Part of a small language model's weights: LayerNorm before each block.
Each number is 50 + 10 x the weight over its row's rms, rounded and kept within 0 to 99. Layers, rows and columns count from 0. The size before them is the row's rms in percent of the matrix's.

# layer 11 MLP up, 1280x320, rms 0.0813, rows 469-575, columns 0-31
102:39 46 70 62 53 58 26 55 60 41 58 57 58 55 46 42 52 60 44 42 58 63 43 55 64 51 64 66 45 48 44 47
101:58 49 62 54 42 54 52 49 70 53 50 49 71 65 39 60 40 56 46 27 42 63 60 44 49 47 49 35 60 58 37 50
105:54 30 57 47 47 48 57 40 38 50 48 55 40 31 56 46 50 67 67 51 64 48 51 23 64 46 52 40 56 58 65 64
098:47 46 39 35 49 48 47 50 57 54 58 29 49 36 45 37 48 54 45 40 45 47 65 45 57 27 62 55 42 27 42 49
097:53 37 45 52 57 62 50 61 46 36 42 46 38 46 51 38 50 36 47 63 30 56 41 57 45 43 44 45 52 48 52 55
094:61 41 71 42 45 37 50 52 47 56 52 61 26 68 63 46 57 48 46 46 46 58 49 49 40 35 55 55 46 49 51 54
094:71 46 40 53 56 51 38 43 41 56 52 54 53 42 44 54 44 43 43 66 48 50 32 61 49 57 52 46 41 65 63 44
102:74 33 39 53 63 65 55 59 43 43 55 49 56 57 66 48 49 53 58 62 59 45 65 39 47 52 45 52 45 60 42 40
108:66 52 40 59 47 52 38 49 37 57 32 47 54 67 34 35 46 62 67 66 34 59 60 42 46 47 56 63 55 41 58 46
102:52 53 60 57 66 45 36 50 36 33 65 40 57 49 62 50 46 34 46 55 55 60 27 51 50 46 25 60 54 57 53 36
092:58 46 53 41 28 70 68 67 57 32 35 44 47 47 50 57 50 64 47 55 31 54 41 41 60 47 71 28 58 48 39 44
107:38 41 51 18 59 55 52 36 58 50 40 49 37 51 54 46 30 38 46 48 57 44 57 71 52 37 65 47 56 51 46 48
106:47 45 57 46 39 42 39 52 46 38 51 47 56 48 56 42 57 41 47 66 29 39 52 59 51 53 50 61 51 62 56 54
106:33 38 64 37 55 45 49 33 40 53 50 38 59 45 55 32 59 29 45 33 43 48 54 63 58 55 42 49 43 49 45 43
113:59 63 49 50 35 49 58 45 39 47 41 43 44 57 48 43 66 55 47 56 40 64 58 52 69 58 52 55 28 42 45 52
095:41 38 59 52 57 47 52 45 49 61 53 69 67 58 56 39 52 45 49 53 48 51 46 37 36 54 55 55 47 65 34 57
102:61 43 57 54 70 56 54 70 33 51 49 44 33 44 42 54 41 57 45 49 48 69 69 37 49 49 42 46 54 48 41 40
110:53 46 33 41 43 63 42 48 67 35 60 54 65 43 48 51 44 53 49 50 48 41 34 41 59 41 53 29 44 56 66 63
100:45 62 44 65 49 63 46 51 49 47 46 65 55 38 30 50 38 44 49 57 62 43 41 64 45 38 49 16 43 49 44 51
094:38 69 73 59 65 54 51 39 42 55 64 60 46 47 34 49 20 54 37 58 58 67 39 44 65 47 36 28 35 66 55 58
088:40 41 54 46 45 50 49 48 37 37 49 41 34 41 57 65 44 56 35 54 59 56 49 65 55 44 49 54 33 58 50 54
104:54 44 41 59 44 48 43 48 59 65 62 66 60 57 50 73 52 62 46 59 60 61 70 43 42 49 42 46 55 54 52 46
099:45 47 48 48 52 97 40 56 53 48 47 56 56 42 56 60 50 73 43 64 40 63 51 64 40 57 34 66 51 33 53 57
095:42 38 39 56 60 38 45 54 41 55 45 49 61 42 42 46 55 45 58 44 66 51 63 62 47 63 53 42 48 46 51 56
116:60 42 43 44 52 54 57 60 38 39 46 48 62 63 36 48 54 53 33 48 50 34 64 46 55 38 44 42 48 57 65 69
100:58 59 49 54 45 65 52 43 48 48 48 47 35 51 44 54 57 55 57 51 55 51 56 41 54 43 38 44 51 47 66 50
097:76 46 47 64 52 74 44 27 36 46 39 50 60 55 37 51 51 55 55 48 56 54 37 58 37 62 30 31 51 42 44 45
093:54 54 53 46 61 47 30 64 50 54 77 60 52 42 53 53 44 20 63 58 55 53 41 62 47 37 63 34 38 48 38 57
102:41 30 65 44 52 44 33 41 62 49 56 59 47 47 51 57 56 61 61 54 53 59 44 62 37 53 43 28 40 41 42 52
115:35 39 52 47 50 40 46 34 44 51 65 57 39 38 64 41 57 51 44 57 66 55 46 43 41 29 51 60 53 52 52 70
101:59 49 28 60 31 40 53 41 72 52 52 56 55 47 59 50 50 50 44 46 36 25 35 43 53 56 54 58 47 39 58 39
099:49 44 45 38 49 57 48 53 49 63 46 62 63 40 56 43 53 36 64 64 47 53 52 38 45 43 55 52 51 53 46 54
101:42 38 52 34 33 79 45 43 48 56 65 28 54 42 54 46 42 56 61 56 55 48 51 68 45 53 45 44 60 45 38 70
093:54 40 44 43 60 55 45 45 53 54 51 49 44 50 49 25 40 36 37 62 47 44 49 29 38 38 46 61 47 64 54 53
105:44 67 55 50 47 61 44 45 48 38 26 40 41 51 62 57 49 63 45 32 37 56 54 53 53 38 63 44 53 39 53 49
090:59 60 36 39 59 43 47 50 53 48 61 74 57 43 66 44 57 49 47 36 52 45 55 43 48 51 34 60 55 54 41 48
098:51 61 56 44 49 46 57 66 39 62 67 49 36 43 47 43 36 56 51 38 42 62 63 53 50 44 58 45 51 50 59 45
101:57 46 43 45 53 45 39 50 25 49 30 75 55 43 44 53 66 33 63 54 49 48 51 52 41 47 54 65 54 57 57 64
104:36 68 43 39 55 48 39 35 45 51 61 73 38 56 42 55 45 46 52 47 48 56 46 79 52 56 45 43 32 58 35 49
097:50 65 53 56 59 43 46 43 41 47 47 54 40 42 62 40 46 57 49 67 60 36 46 38 60 40 41 56 23 59 51 47
085:71 70 62 65 60 59 68 40 55 52 42 45 59 58 57 55 45 30 58 69 47 60 42 55 45 51 51 53 42 52 62 55
109:46 55 41 53 48 59 56 54 47 41 48 45 56 60 56 26 52 40 49 52 53 59 35 56 48 59 47 48 39 45 45 57
098:51 42 43 47 40 60 56 49 50 49 61 76 38 51 54 38 37 57 34 53 66 54 61 58 67 35 52 58 54 28 39 50
102:58 65 67 64 58 41 53 52 36 58 48 65 51 56 53 46 42 55 67 47 63 45 39 59 48 56 40 48 44 55 43 35
104:47 59 47 37 35 66 43 51 68 52 56 43 52 75 48 69 56 44 53 31 46 60 40 62 47 53 65 47 48 44 48 41
112:50 51 39 32 40 35 47 41 50 47 36 54 41 52 60 66 52 55 46 44 61 52 30 49 54 62 53 66 46 43 60 58
096:46 41 29 54 46 48 46 46 55 55 51 49 57 66 57 53 51 51 52 44 51 49 39 51 63 23 63 40 58 46 40 50
093:63 59 61 63 57 59 53 33 45 49 41 48 49 47 50 50 42 51 37 46 37 61 44 38 37 57 56 57 47 51 58 45
101:53 57 63 58 40 53 55 30 53 43 48 44 42 50 46 49 60 54 41 43 50 49 62 64 62 55 61 43 61 51 61 43
098:52 70 69 58 52 54 62 52 40 50 51 69 46 49 41 44 40 65 56 50 49 62 41 36 53 48 44 57 40 51 38 51
106:63 42 75 51 56 47 52 43 38 39 75 53 40 51 48 53 40 64 58 48 46 72 55 49 48 46 38 45 37 57 59 50
117:50 37 52 57 61 55 52 44 49 31 49 47 63 58 41 25 50 60 52 35 49 55 52 42 45 22 50 38 69 50 46 64
090:69 53 46 46 46 52 45 47 42 61 57 49 50 47 55 56 53 62 58 50 59 34 41 55 56 53 60 48 47 59 46 44
110:34 49 61 43 58 43 47 61 51 48 46 50 56 48 55 51 65 50 70 41 59 53 50 63 52 20 55 52 50 28 53 47
103:79 40 55 42 50 56 35 65 52 47 63 43 55 43 41 48 45 57 51 56 58 41 55 70 66 60 46 58 45 45 48 63
107:38 28 63 57 42 59 51 54 52 42 50 71 39 35 49 55 30 39 39 49 45 49 49 43 52 44 50 56 38 62 52 47
106:33 45 47 57 37 68 63 54 72 48 47 46 49 40 44 37 49 42 58 37 39 41 46 38 42 38 65 57 49 63 62 39
110:52 55 38 59 57 49 48 48 49 41 41 52 56 51 33 55 54 60 41 51 48 61 58 47 50 37 77 43 36 58 60 54
101:67 46 57 42 55 51 52 33 57 42 49 36 56 68 36 48 44 39 37 48 49 49 43 60 40 66 53 44 68 51 44 50
102:58 41 39 52 48 43 53 50 41 57 52 40 37 59 21 61 53 60 50 55 45 35 50 50 47 47 44 42 51 47 47 60
099:44 48 58 60 53 67 48 64 61 71 69 48 60 48 54 57 51 40 31 51 35 49 49 68 49 54 62 35 52 40 46 53
098:42 62 57 58 58 49 52 44 58 28 48 66 61 57 74 42 48 45 56 49 59 45 64 44 52 39 51 44 60 42 48 56
096:62 46 59 64 48 37 56 30 45 64 52 56 48 44 47 46 50 48 57 55 58 59 33 68 57 55 53 48 67 54 52 59
110:65 34 39 44 52 60 40 30 35 53 38 32 53 54 55 60 69 53 60 62 52 51 56 41 61 44 43 54 41 38 41 43
098:38 58 43 51 57 65 58 28 49 35 37 50 54 60 44 39 56 46 48 53 36 36 38 36 67 36 46 39 44 53 53 83
106:41 36 55 44 51 46 35 37 47 53 60 61 45 57 42 46 64 55 63 41 58 42 43 59 51 52 54 53 41 57 27 37
101:33 57 55 43 60 58 53 46 60 30 27 53 37 53 62 43 36 62 50 59 37 40 52 42 55 44 50 38 37 67 53 49
083:37 51 52 48 58 52 41 47 57 49 39 52 52 42 32 48 23 42 61 62 56 25 44 48 46 30 59 47 45 38 63 58
096:53 41 42 43 40 42 39 32 39 48 61 43 48 45 46 51 46 30 60 45 64 54 39 47 63 54 72 46 51 47 48 50
101:65 56 52 52 38 42 53 49 56 36 42 47 56 69 41 49 59 66 38 75 41 55 37 39 47 22 59 46 59 56 44 42
098:50 52 58 48 65 47 47 51 45 41 58 59 58 43 45 50 36 48 56 45 53 64 47 66 51 57 39 47 60 43 61 39
106:60 65 47 52 33 56 48 42 59 55 50 53 27 55 34 52 45 50 47 67 36 71 44 48 43 49 42 55 45 65 50 68
106:36 43 39 49 47 53 59 27 27 62 35 41 56 37 51 52 53 51 40 42 54 51 45 56 26 47 47 35 54 42 43 45
104:47 55 63 39 51 28 50 60 47 35 49 64 65 51 54 59 57 57 37 54 35 44 66 39 57 39 52 57 54 75 34 52
106:64 51 39 59 37 40 60 41 50 54 64 38 57 51 60 53 54 58 53 51 60 49 47 59 48 34 37 65 63 55 47 44
102:57 44 44 47 49 50 44 61 46 52 40 57 42 56 47 50 41 52 57 54 26 55 49 47 52 43 30 55 55 49 52 32
105:68 41 54 40 54 47 43 52 38 37 64 42 42 77 51 68 43 59 66 55 68 47 52 52 72 44 56 50 47 52 67 50
114:63 51 78 34 48 59 56 54 24 57 39 33 40 48 56 60 50 61 56 56 42 54 48 43 30 26 66 53 41 63 49 50
097:32 39 47 28 69 50 50 58 65 45 45 48 68 51 53 52 52 54 53 58 67 38 53 48 51 57 47 44 57 52 40 61
094:50 52 46 43 38 62 50 48 49 25 49 54 47 51 57 60 50 42 60 49 33 48 47 40 47 36 58 63 24 27 46 57
103:53 43 49 55 45 48 65 37 39 53 40 45 42 37 43 56 43 47 57 45 49 48 60 60 31 36 63 28 69 51 50 55
090:52 62 53 49 51 65 62 40 61 19 38 41 47 52 58 44 67 36 39 35 44 38 54 60 51 52 47 59 46 49 59 61
095:54 61 44 52 54 44 50 44 64 55 45 48 64 47 46 41 56 55 59 45 39 62 46 42 46 46 59 42 57 63 59 51
103:40 46 35 58 47 57 50 40 45 47 58 37 44 47 59 56 41 41 66 57 53 58 56 63 27 36 45 56 56 45 49 51
095:50 81 37 44 49 61 45 50 47 43 43 51 49 42 48 41 54 36 70 54 51 60 46 56 58 24 49 47 52 72 39 59
107:53 51 46 57 45 44 40 52 58 59 53 56 40 71 36 48 49 48 57 61 45 55 38 57 47 44 33 64 45 40 48 57
100:51 52 53 59 39 50 55 48 53 49 53 49 41 51 49 52 65 49 53 55 53 43 28 49 54 57 57 48 48 47 68 42
107:31 45 48 45 58 42 66 58 55 28 54 57 55 45 40 46 36 47 47 55 48 42 41 51 48 48 46 38 51 45 47 41
095:40 33 52 66 42 44 54 47 54 42 35 50 48 45 52 57 53 34 62 37 48 61 41 48 57 41 56 46 57 49 39 43
113:46 59 66 40 41 55 53 60 39 50 55 41 51 46 34 48 44 57 61 48 39 60 48 46 47 46 35 63 42 57 47 53
112:51 66 56 54 54 60 52 36 26 55 43 53 47 55 51 58 55 40 38 56 63 49 32 55 51 51 55 49 50 65 58 41
088:51 53 55 58 49 52 54 43 56 38 48 55 78 56 50 27 46 47 49 54 45 33 57 64 53 52 48 48 73 44 52 53
103:58 34 53 72 60 51 40 54 38 51 67 60 44 65 41 52 75 37 22 34 54 47 53 40 43 37 48 33 55 50 49 45
110:62 50 38 40 39 47 41 57 54 38 50 46 59 47 62 42 45 53 52 51 55 65 43 37 46 56 42 43 53 56 44 40
094:54 59 55 53 64 57 54 43 53 49 55 60 43 49 50 50 61 66 42 49 42 43 41 33 52 53 75 62 55 46 53 46
086:52 55 65 41 42 45 51 39 43 70 38 56 47 38 52 52 46 59 53 51 59 53 43 48 52 47 59 53 36 40 45 31
100:61 63 54 64 36 54 37 48 50 45 40 61 54 51 39 46 47 60 34 44 48 56 44 56 47 64 40 47 38 36 54 31
090:66 36 51 25 37 43 55 45 50 54 45 54 32 67 23 50 54 64 51 34 49 39 49 60 44 52 49 43 65 25 45 44
100:54 71 51 46 41 38 38 39 30 54 67 55 54 50 44 43 53 42 64 56 51 26 64 45 57 46 28 51 58 48 63 59
097:43 53 56 40 38 53 50 51 32 59 61 38 41 48 46 53 46 59 54 51 63 45 48 42 41 43 61 41 38 59 50 35
103:44 44 39 48 19 70 35 55 41 56 45 76 45 30 60 56 58 39 61 65 42 49 70 58 55 65 57 64 39 37 46 30
091:58 26 48 54 51 61 47 41 47 45 56 58 48 65 61 50 55 49 40 49 56 34 61 55 54 28 62 49 47 54 59 47
089:53 45 44 52 47 52 46 53 41 51 34 53 53 52 52 66 51 70 56 37 31 43 56 45 54 32 48 38 51 50 36 44
095:52 52 46 68 61 50 43 37 39 46 48 43 40 44 55 52 57 41 44 60 43 48 43 56 47 41 37 55 56 58 76 44
095:60 49 44 66 48 52 46 46 35 58 31 45 50 55 51 60 57 63 66 60 53 38 51 55 58 54 30 45 32 56 57 63
107:56 41 46 45 37 45 46 24 34 34 53 49 35 49 49 42 67 55 44 60 25 50 37 64 53 42 60 51 45 57 43 41
099:75 43 52 40 35 48 44 54 44 29 54 32 47 56 43 54 44 51 67 54 39 65 46 51 54 53 51 64 61 64 70 43
# layer 11 MLP down (transposed), 1280x320, rms 0.0305, rows 469-575, columns 0-31
100:65 56 46 69 36 36 74 35 55 60 53 52 34 51 55 55 56 56 20 39 41 38 51 63 48 62 47 45 39 50 62 62
104:47 54 53 39 59 46 53 45 67 47 52 61 68 29 47 55 52 42 58 47 53 46 62 46 54 47 62 36 71 52 42 41
111:51 48 48 57 51 47 52 56 62 25 52 49 35 50 44 53 53 41 57 35 56 61 40 49 61 56 63 28 52 51 56 53
101:44 44 67 47 39 59 59 51 56 33 43 53 55 39 41 35 40 48 40 69 37 39 53 47 46 53 38 45 54 51 55 47
105:58 59 75 59 37 46 40 50 45 51 69 63 51 53 41 66 56 62 48 41 72 60 50 52 53 60 54 57 46 48 44 54
087:48 57 58 59 43 33 37 52 59 64 41 37 55 55 38 46 72 53 59 53 67 60 41 58 54 55 61 60 60 59 55 51
089:37 55 41 53 48 46 53 64 53 50 56 50 43 49 59 54 53 34 52 47 49 39 62 52 53 39 51 38 43 59 51 55
098:39 48 52 56 52 34 57 50 54 44 65 52 44 50 67 47 29 52 52 59 46 52 51 64 45 60 43 42 51 56 43 51
115:57 48 50 52 34 57 44 37 49 50 58 18 39 66 51 54 59 66 76 50 45 54 48 52 61 51 46 65 35 45 78 53
102:61 52 27 42 53 50 51 35 35 43 56 44 64 55 55 62 60 49 72 41 47 53 44 43 52 68 54 54 52 51 33 45
090:40 46 56 37 48 47 71 67 59 35 35 53 56 41 67 46 66 58 61 52 59 56 41 58 50 41 34 44 48 67 65 42
117:49 63 35 49 57 53 48 68 58 45 34 37 46 64 57 40 54 35 48 65 48 53 48 53 42 45 58 63 53 37 41 55
111:67 48 53 58 45 64 38 49 55 63 60 48 40 53 50 59 38 50 57 65 36 35 34 66 60 36 21 30 59 55 37 58
109:47 50 66 51 58 53 48 47 39 52 38 46 34 41 59 19 45 58 39 48 47 47 34 62 65 59 60 60 53 50 62 58
112:39 45 40 41 51 54 75 61 58 37 50 57 54 54 56 62 38 37 54 52 48 30 56 35 68 55 60 50 59 40 45 56
088:56 70 39 41 52 71 52 53 67 53 41 42 51 51 70 50 54 48 58 57 60 53 49 46 54 51 54 44 54 54 47 32
102:48 47 51 46 62 31 51 46 47 68 48 54 64 48 61 50 51 44 42 59 45 65 51 54 43 48 49 56 54 40 49 47
116:60 59 21 54 45 55 44 48 58 51 57 51 48 64 42 44 57 39 31 62 45 59 52 52 44 43 71 41 47 40 48 50
103:68 37 44 63 53 50 58 40 50 32 57 57 62 55 67 35 45 69 50 38 53 53 53 36 43 41 56 39 51 69 66 31
096:56 51 51 47 37 47 52 43 35 42 43 49 26 62 50 48 56 71 56 55 38 46 57 58 41 51 40 46 40 39 51 37
081:60 39 39 49 43 56 44 51 55 56 43 73 52 64 36 30 68 52 40 58 62 50 43 33 61 55 58 46 57 43 62 47
098:43 67 59 59 43 53 52 35 49 38 50 51 51 60 59 48 61 51 70 48 33 33 59 63 47 49 48 43 44 62 43 48
086:58 68 25 56 57 46 57 51 64 55 43 46 47 52 47 43 57 38 62 49 46 63 46 43 47 62 50 40 59 53 72 38
088:48 76 49 33 56 53 37 53 75 58 55 51 49 37 46 39 42 46 60 61 50 52 61 57 60 53 59 73 34 70 49 43
118:59 56 58 61 61 57 47 64 53 40 57 54 35 76 45 45 45 57 39 46 53 46 57 46 48 47 49 43 37 70 48 56
103:42 67 55 34 53 30 35 59 59 65 54 52 39 53 47 47 63 60 40 37 31 43 47 46 61 55 61 43 56 55 61 43
097:71 49 39 43 86 58 50 54 58 62 58 57 44 48 62 52 45 62 49 40 65 54 62 30 51 51 52 51 49 56 36 63
091:56 28 34 47 36 38 34 51 45 50 53 51 55 46 56 66 44 49 48 35 65 54 48 46 46 34 54 41 26 47 48 46
108:50 50 34 37 47 51 61 32 62 51 61 38 43 53 42 40 65 46 37 43 39 42 46 36 44 59 54 48 55 22 54 56
119:48 53 43 45 43 39 48 54 39 42 41 50 61 49 53 41 33 56 46 40 43 43 32 56 66 37 55 33 52 41 45 45
099:52 52 43 60 37 58 53 36 44 53 74 56 57 43 52 46 71 43 44 24 30 59 52 15 45 80 54 57 45 43 48 59
099:53 54 68 49 57 49 48 58 55 57 36 49 49 73 55 62 48 42 42 28 63 63 48 46 51 70 48 55 55 59 44 52
108:64 60 29 50 49 67 57 49 56 60 53 52 40 36 42 58 54 51 50 57 59 60 59 45 58 36 47 35 53 58 54 56
093:36 57 39 45 39 53 42 51 46 41 69 65 58 52 44 50 58 42 55 51 58 69 61 52 41 42 65 48 50 34 34 42
108:48 63 61 64 58 44 79 65 61 47 65 54 42 48 46 58 54 37 70 50 42 54 67 44 51 59 41 51 49 47 52 52
090:54 41 43 57 48 44 45 30 38 44 47 49 38 52 47 47 52 45 59 54 46 69 30 43 62 43 47 41 34 64 49 57
097:69 59 53 50 55 39 23 48 55 37 40 52 47 66 55 61 58 62 64 54 50 41 67 40 55 46 55 37 58 38 67 58
112:47 46 55 38 41 46 53 46 36 39 48 69 43 38 40 66 51 50 47 63 27 37 57 52 41 58 63 67 58 45 42 43
106:56 43 60 58 64 59 59 59 39 37 50 35 22 54 70 50 51 57 42 48 59 36 52 37 37 57 59 61 59 67 66 54
099:51 58 52 55 49 56 69 52 34 43 54 43 48 42 51 51 42 43 56 59 47 62 77 66 49 52 37 58 67 52 50 40
078:51 30 58 42 37 53 54 60 33 41 51 57 66 61 56 44 57 55 38 54 21 40 76 55 29 58 60 53 58 64 54 36
116:69 56 40 45 56 48 28 56 54 56 39 43 53 65 42 43 49 35 70 65 50 43 49 32 65 50 57 57 51 52 51 47
097:43 56 46 56 47 43 54 56 57 41 62 31 60 47 46 44 56 41 46 40 49 45 66 66 47 48 51 31 52 51 53 58
097:52 39 36 38 59 44 43 60 47 57 61 49 59 49 51 53 42 47 48 38 39 42 82 45 49 61 39 38 60 54 49 38
099:50 25 61 48 42 57 41 65 40 54 43 50 39 50 64 49 58 40 48 52 44 61 32 46 35 59 50 46 49 49 52 36
117:54 62 37 56 44 41 52 44 33 44 62 38 63 49 36 61 54 53 33 59 49 31 41 63 75 59 35 49 41 57 52 69
103:60 29 74 56 57 33 55 61 54 58 54 54 47 55 29 44 35 70 41 42 55 47 52 33 53 50 48 47 36 38 49 56
088:40 34 42 65 56 48 45 53 57 60 59 58 58 51 47 52 48 46 46 51 42 37 55 63 68 39 50 33 68 47 53 61
096:42 48 66 50 47 64 46 49 42 53 31 48 46 56 52 42 39 50 72 55 45 57 56 63 55 52 49 44 52 55 47 55
105:68 42 40 55 48 55 50 65 56 40 43 32 36 55 52 63 61 36 55 51 48 68 42 49 36 51 50 52 68 43 69 39
110:52 44 41 46 46 60 57 55 66 60 57 40 43 55 33 52 52 48 45 49 61 56 42 51 69 44 39 41 53 50 59 59
119:43 50 44 66 56 53 48 45 32 46 49 40 48 43 41 27 54 61 48 39 42 57 65 38 49 53 40 54 69 37 51 70
082:37 51 64 43 43 49 48 39 36 32 63 34 59 55 57 52 34 57 46 50 73 40 46 35 57 50 48 40 45 59 48 49
113:19 34 61 43 52 49 37 46 52 47 48 31 50 62 67 39 49 47 46 55 42 36 49 50 41 47 48 50 52 41 57 56
108:46 31 37 37 57 46 44 60 27 54 43 54 33 49 62 39 53 51 54 59 49 48 46 50 71 51 60 46 50 59 70 36
105:58 44 49 69 47 67 32 45 41 51 70 59 51 44 46 56 49 33 40 56 48 47 28 51 55 36 47 39 44 53 38 57
108:60 56 44 63 74 56 53 66 65 54 37 50 35 46 38 57 39 37 49 45 36 53 36 55 52 45 27 64 50 54 35 56
118:60 51 60 56 38 51 29 56 71 68 55 59 49 49 60 44 49 51 44 36 72 62 29 44 55 35 47 46 43 57 53 51
112:45 48 56 72 37 47 45 63 50 42 67 43 49 36 50 45 45 49 50 40 40 52 39 50 50 28 42 54 68 43 57 43
103:57 46 43 55 61 40 54 35 41 57 48 43 57 33 49 41 54 57 57 52 57 70 49 44 42 59 42 60 63 59 40 72
106:61 55 68 50 46 30 60 47 64 61 58 47 37 47 47 49 28 47 54 55 64 53 42 34 54 43 61 52 45 49 38 42
107:50 44 47 42 62 54 55 47 46 43 59 42 48 50 60 61 47 52 45 49 64 53 50 52 67 58 43 64 61 42 46 58
088:49 41 53 44 56 52 70 46 55 38 41 45 44 65 44 53 50 32 45 52 38 36 49 50 43 45 36 55 40 44 52 55
108:36 36 49 50 46 53 44 41 41 30 50 33 44 45 40 40 47 41 51 55 43 63 60 63 53 43 60 42 61 41 42 46
104:44 47 40 48 71 51 49 46 51 64 49 36 45 65 53 38 44 53 39 54 57 43 62 38 69 66 57 50 46 48 47 60
118:37 49 61 35 49 62 49 54 66 47 46 47 41 46 47 43 33 53 52 60 34 52 56 41 44 44 54 44 58 58 41 75
099:51 50 32 61 45 59 42 65 59 36 43 55 37 41 54 39 64 59 42 61 66 59 51 37 41 48 42 61 57 51 36 60
079:54 53 40 53 33 68 41 55 42 68 45 59 41 58 46 53 35 51 48 64 51 56 67 28 42 63 48 47 51 56 44 51
095:44 42 47 52 44 44 37 36 55 55 47 42 39 53 55 54 48 50 44 75 46 43 43 50 34 56 49 53 39 56 43 45
111:56 60 42 50 39 41 65 59 56 47 54 55 41 47 45 42 48 46 71 52 49 40 47 50 43 78 64 40 53 42 44 66
102:48 58 50 49 52 15 56 49 49 53 39 58 66 54 41 55 53 36 52 59 40 55 46 45 54 55 63 59 49 44 52 48
119:57 66 60 51 50 60 37 37 54 44 42 49 40 37 51 37 46 43 64 52 60 53 43 54 46 32 43 55 48 49 45 67
106:34 52 49 60 47 51 42 48 45 50 42 43 58 40 59 48 45 36 50 51 44 40 34 47 60 72 46 48 30 40 32 51
102:46 44 55 47 44 52 61 51 65 48 47 51 48 65 37 47 63 35 65 60 55 60 40 59 66 27 59 50 58 37 61 42
102:67 52 56 45 57 53 53 55 58 54 61 58 59 41 50 61 32 59 44 57 53 50 53 42 64 40 53 40 51 39 26 51
101:40 59 50 60 39 70 18 36 45 52 52 57 47 48 50 37 43 57 46 60 64 48 42 62 61 43 46 33 45 52 54 57
106:18 56 59 42 60 48 53 60 70 46 52 69 48 45 50 49 57 48 58 43 44 48 57 56 47 58 47 49 53 42 41 65
134:57 44 68 46 63 64 52 51 43 54 42 59 50 38 47 57 56 62 62 32 39 56 52 47 39 68 45 49 42 58 53 49
086:35 41 39 58 31 57 53 62 39 74 53 75 64 60 46 36 37 41 43 64 66 47 79 49 44 29 42 45 60 43 48 38
098:48 60 40 50 56 61 54 51 52 40 43 58 61 61 57 54 51 54 45 36 31 61 56 39 49 48 53 37 59 49 47 47
108:47 44 37 36 63 48 19 50 53 51 55 38 64 45 39 35 47 45 62 41 65 44 43 59 44 45 59 55 49 43 36 56
079:34 41 41 49 67 54 51 57 29 26 42 66 45 48 30 28 46 55 61 68 46 52 55 66 53 61 38 32 38 56 50 65
090:52 80 56 53 54 46 63 51 46 65 63 40 49 48 49 41 79 54 38 38 47 56 62 45 60 40 54 46 46 67 59 53
106:62 43 72 47 49 60 71 71 44 53 43 63 30 42 55 58 48 64 45 67 32 34 40 53 60 49 36 45 54 48 59 55
112:46 58 42 44 43 51 64 44 55 22 51 47 60 63 51 41 47 49 59 44 59 56 47 60 57 24 47 36 54 44 53 53
113:51 52 64 31 61 43 52 50 43 35 56 46 46 43 54 58 43 41 57 48 57 51 63 52 38 47 52 57 56 63 49 48
096:63 40 56 47 36 54 53 50 66 37 27 47 42 52 52 60 58 47 62 44 30 49 47 40 63 51 46 40 54 33 38 54
114:36 57 53 46 49 48 61 52 61 49 37 29 54 57 59 35 57 43 44 26 50 28 58 51 54 61 43 55 65 27 48 39
101:66 35 43 34 36 73 32 57 52 58 56 48 54 40 37 53 51 56 32 48 46 32 61 56 46 53 60 66 54 54 32 56
124:35 55 54 47 48 47 61 57 30 51 34 44 48 45 32 61 51 54 55 44 57 49 63 48 45 59 41 68 41 50 49 45
116:62 60 51 45 61 44 47 61 51 61 30 45 49 34 69 54 47 65 44 56 58 39 49 44 52 45 77 44 58 41 44 43
092:70 63 49 33 51 55 63 45 67 48 65 63 36 68 40 52 54 45 49 50 38 44 51 57 57 66 41 52 54 64 36 54
113:61 48 55 71 55 58 52 54 63 31 46 55 56 48 60 44 35 57 48 49 38 37 55 67 40 38 36 52 66 50 40 62
110:71 51 49 55 39 50 53 69 52 51 46 47 67 47 42 50 55 50 53 43 56 41 43 40 73 45 57 32 38 58 49 59
094:64 38 50 41 56 53 46 46 54 76 34 48 58 34 41 38 57 42 47 58 52 48 51 53 44 55 32 56 46 54 27 61
082:46 42 37 54 40 41 50 62 61 38 56 56 48 56 51 33 45 58 56 47 34 67 40 53 24 55 57 48 37 50 39 60
100:51 50 57 49 50 71 56 47 49 47 44 35 62 50 45 52 43 67 46 53 57 40 47 46 60 37 49 61 47 50 41 38
092:62 50 47 56 67 55 45 43 37 43 40 56 81 48 56 55 56 56 44 44 59 44 54 54 38 42 35 33 49 51 50 45
112:41 49 53 58 68 46 60 39 30 43 55 46 61 54 49 42 43 47 48 64 44 63 38 56 60 48 55 44 50 40 61 42
096:68 32 42 61 42 42 53 44 47 47 43 41 52 59 45 66 49 40 41 60 63 46 54 67 62 41 60 48 40 45 60 53
104:44 37 39 56 31 48 42 59 50 45 52 49 51 46 44 36 52 60 54 45 61 63 64 35 44 55 38 43 41 53 44 53
096:46 54 67 60 61 57 42 51 31 42 55 46 44 46 59 65 46 53 64 49 54 31 53 50 48 64 53 52 50 55 67 54
076:64 63 52 55 68 46 38 49 39 60 38 51 58 69 31 44 50 54 56 34 46 50 55 42 49 54 49 44 44 57 33 38
092:54 29 42 41 58 38 66 38 45 50 42 50 55 57 49 50 46 49 48 61 54 52 63 77 45 54 58 51 32 43 48 46
095:81 48 41 53 40 64 69 38 62 51 45 59 55 56 44 70 33 54 29 42 59 47 71 47 47 57 61 37 53 33 60 56
110:54 33 51 48 37 42 65 60 51 49 43 64 45 59 46 55 42 44 50 51 52 47 59 34 57 69 44 58 36 58 49 62
095:54 54 45 57 52 52 49 28 49 52 64 31 41 40 61 70 59 62 56 65 61 56 58 55 61 54 55 37 74 54 35 28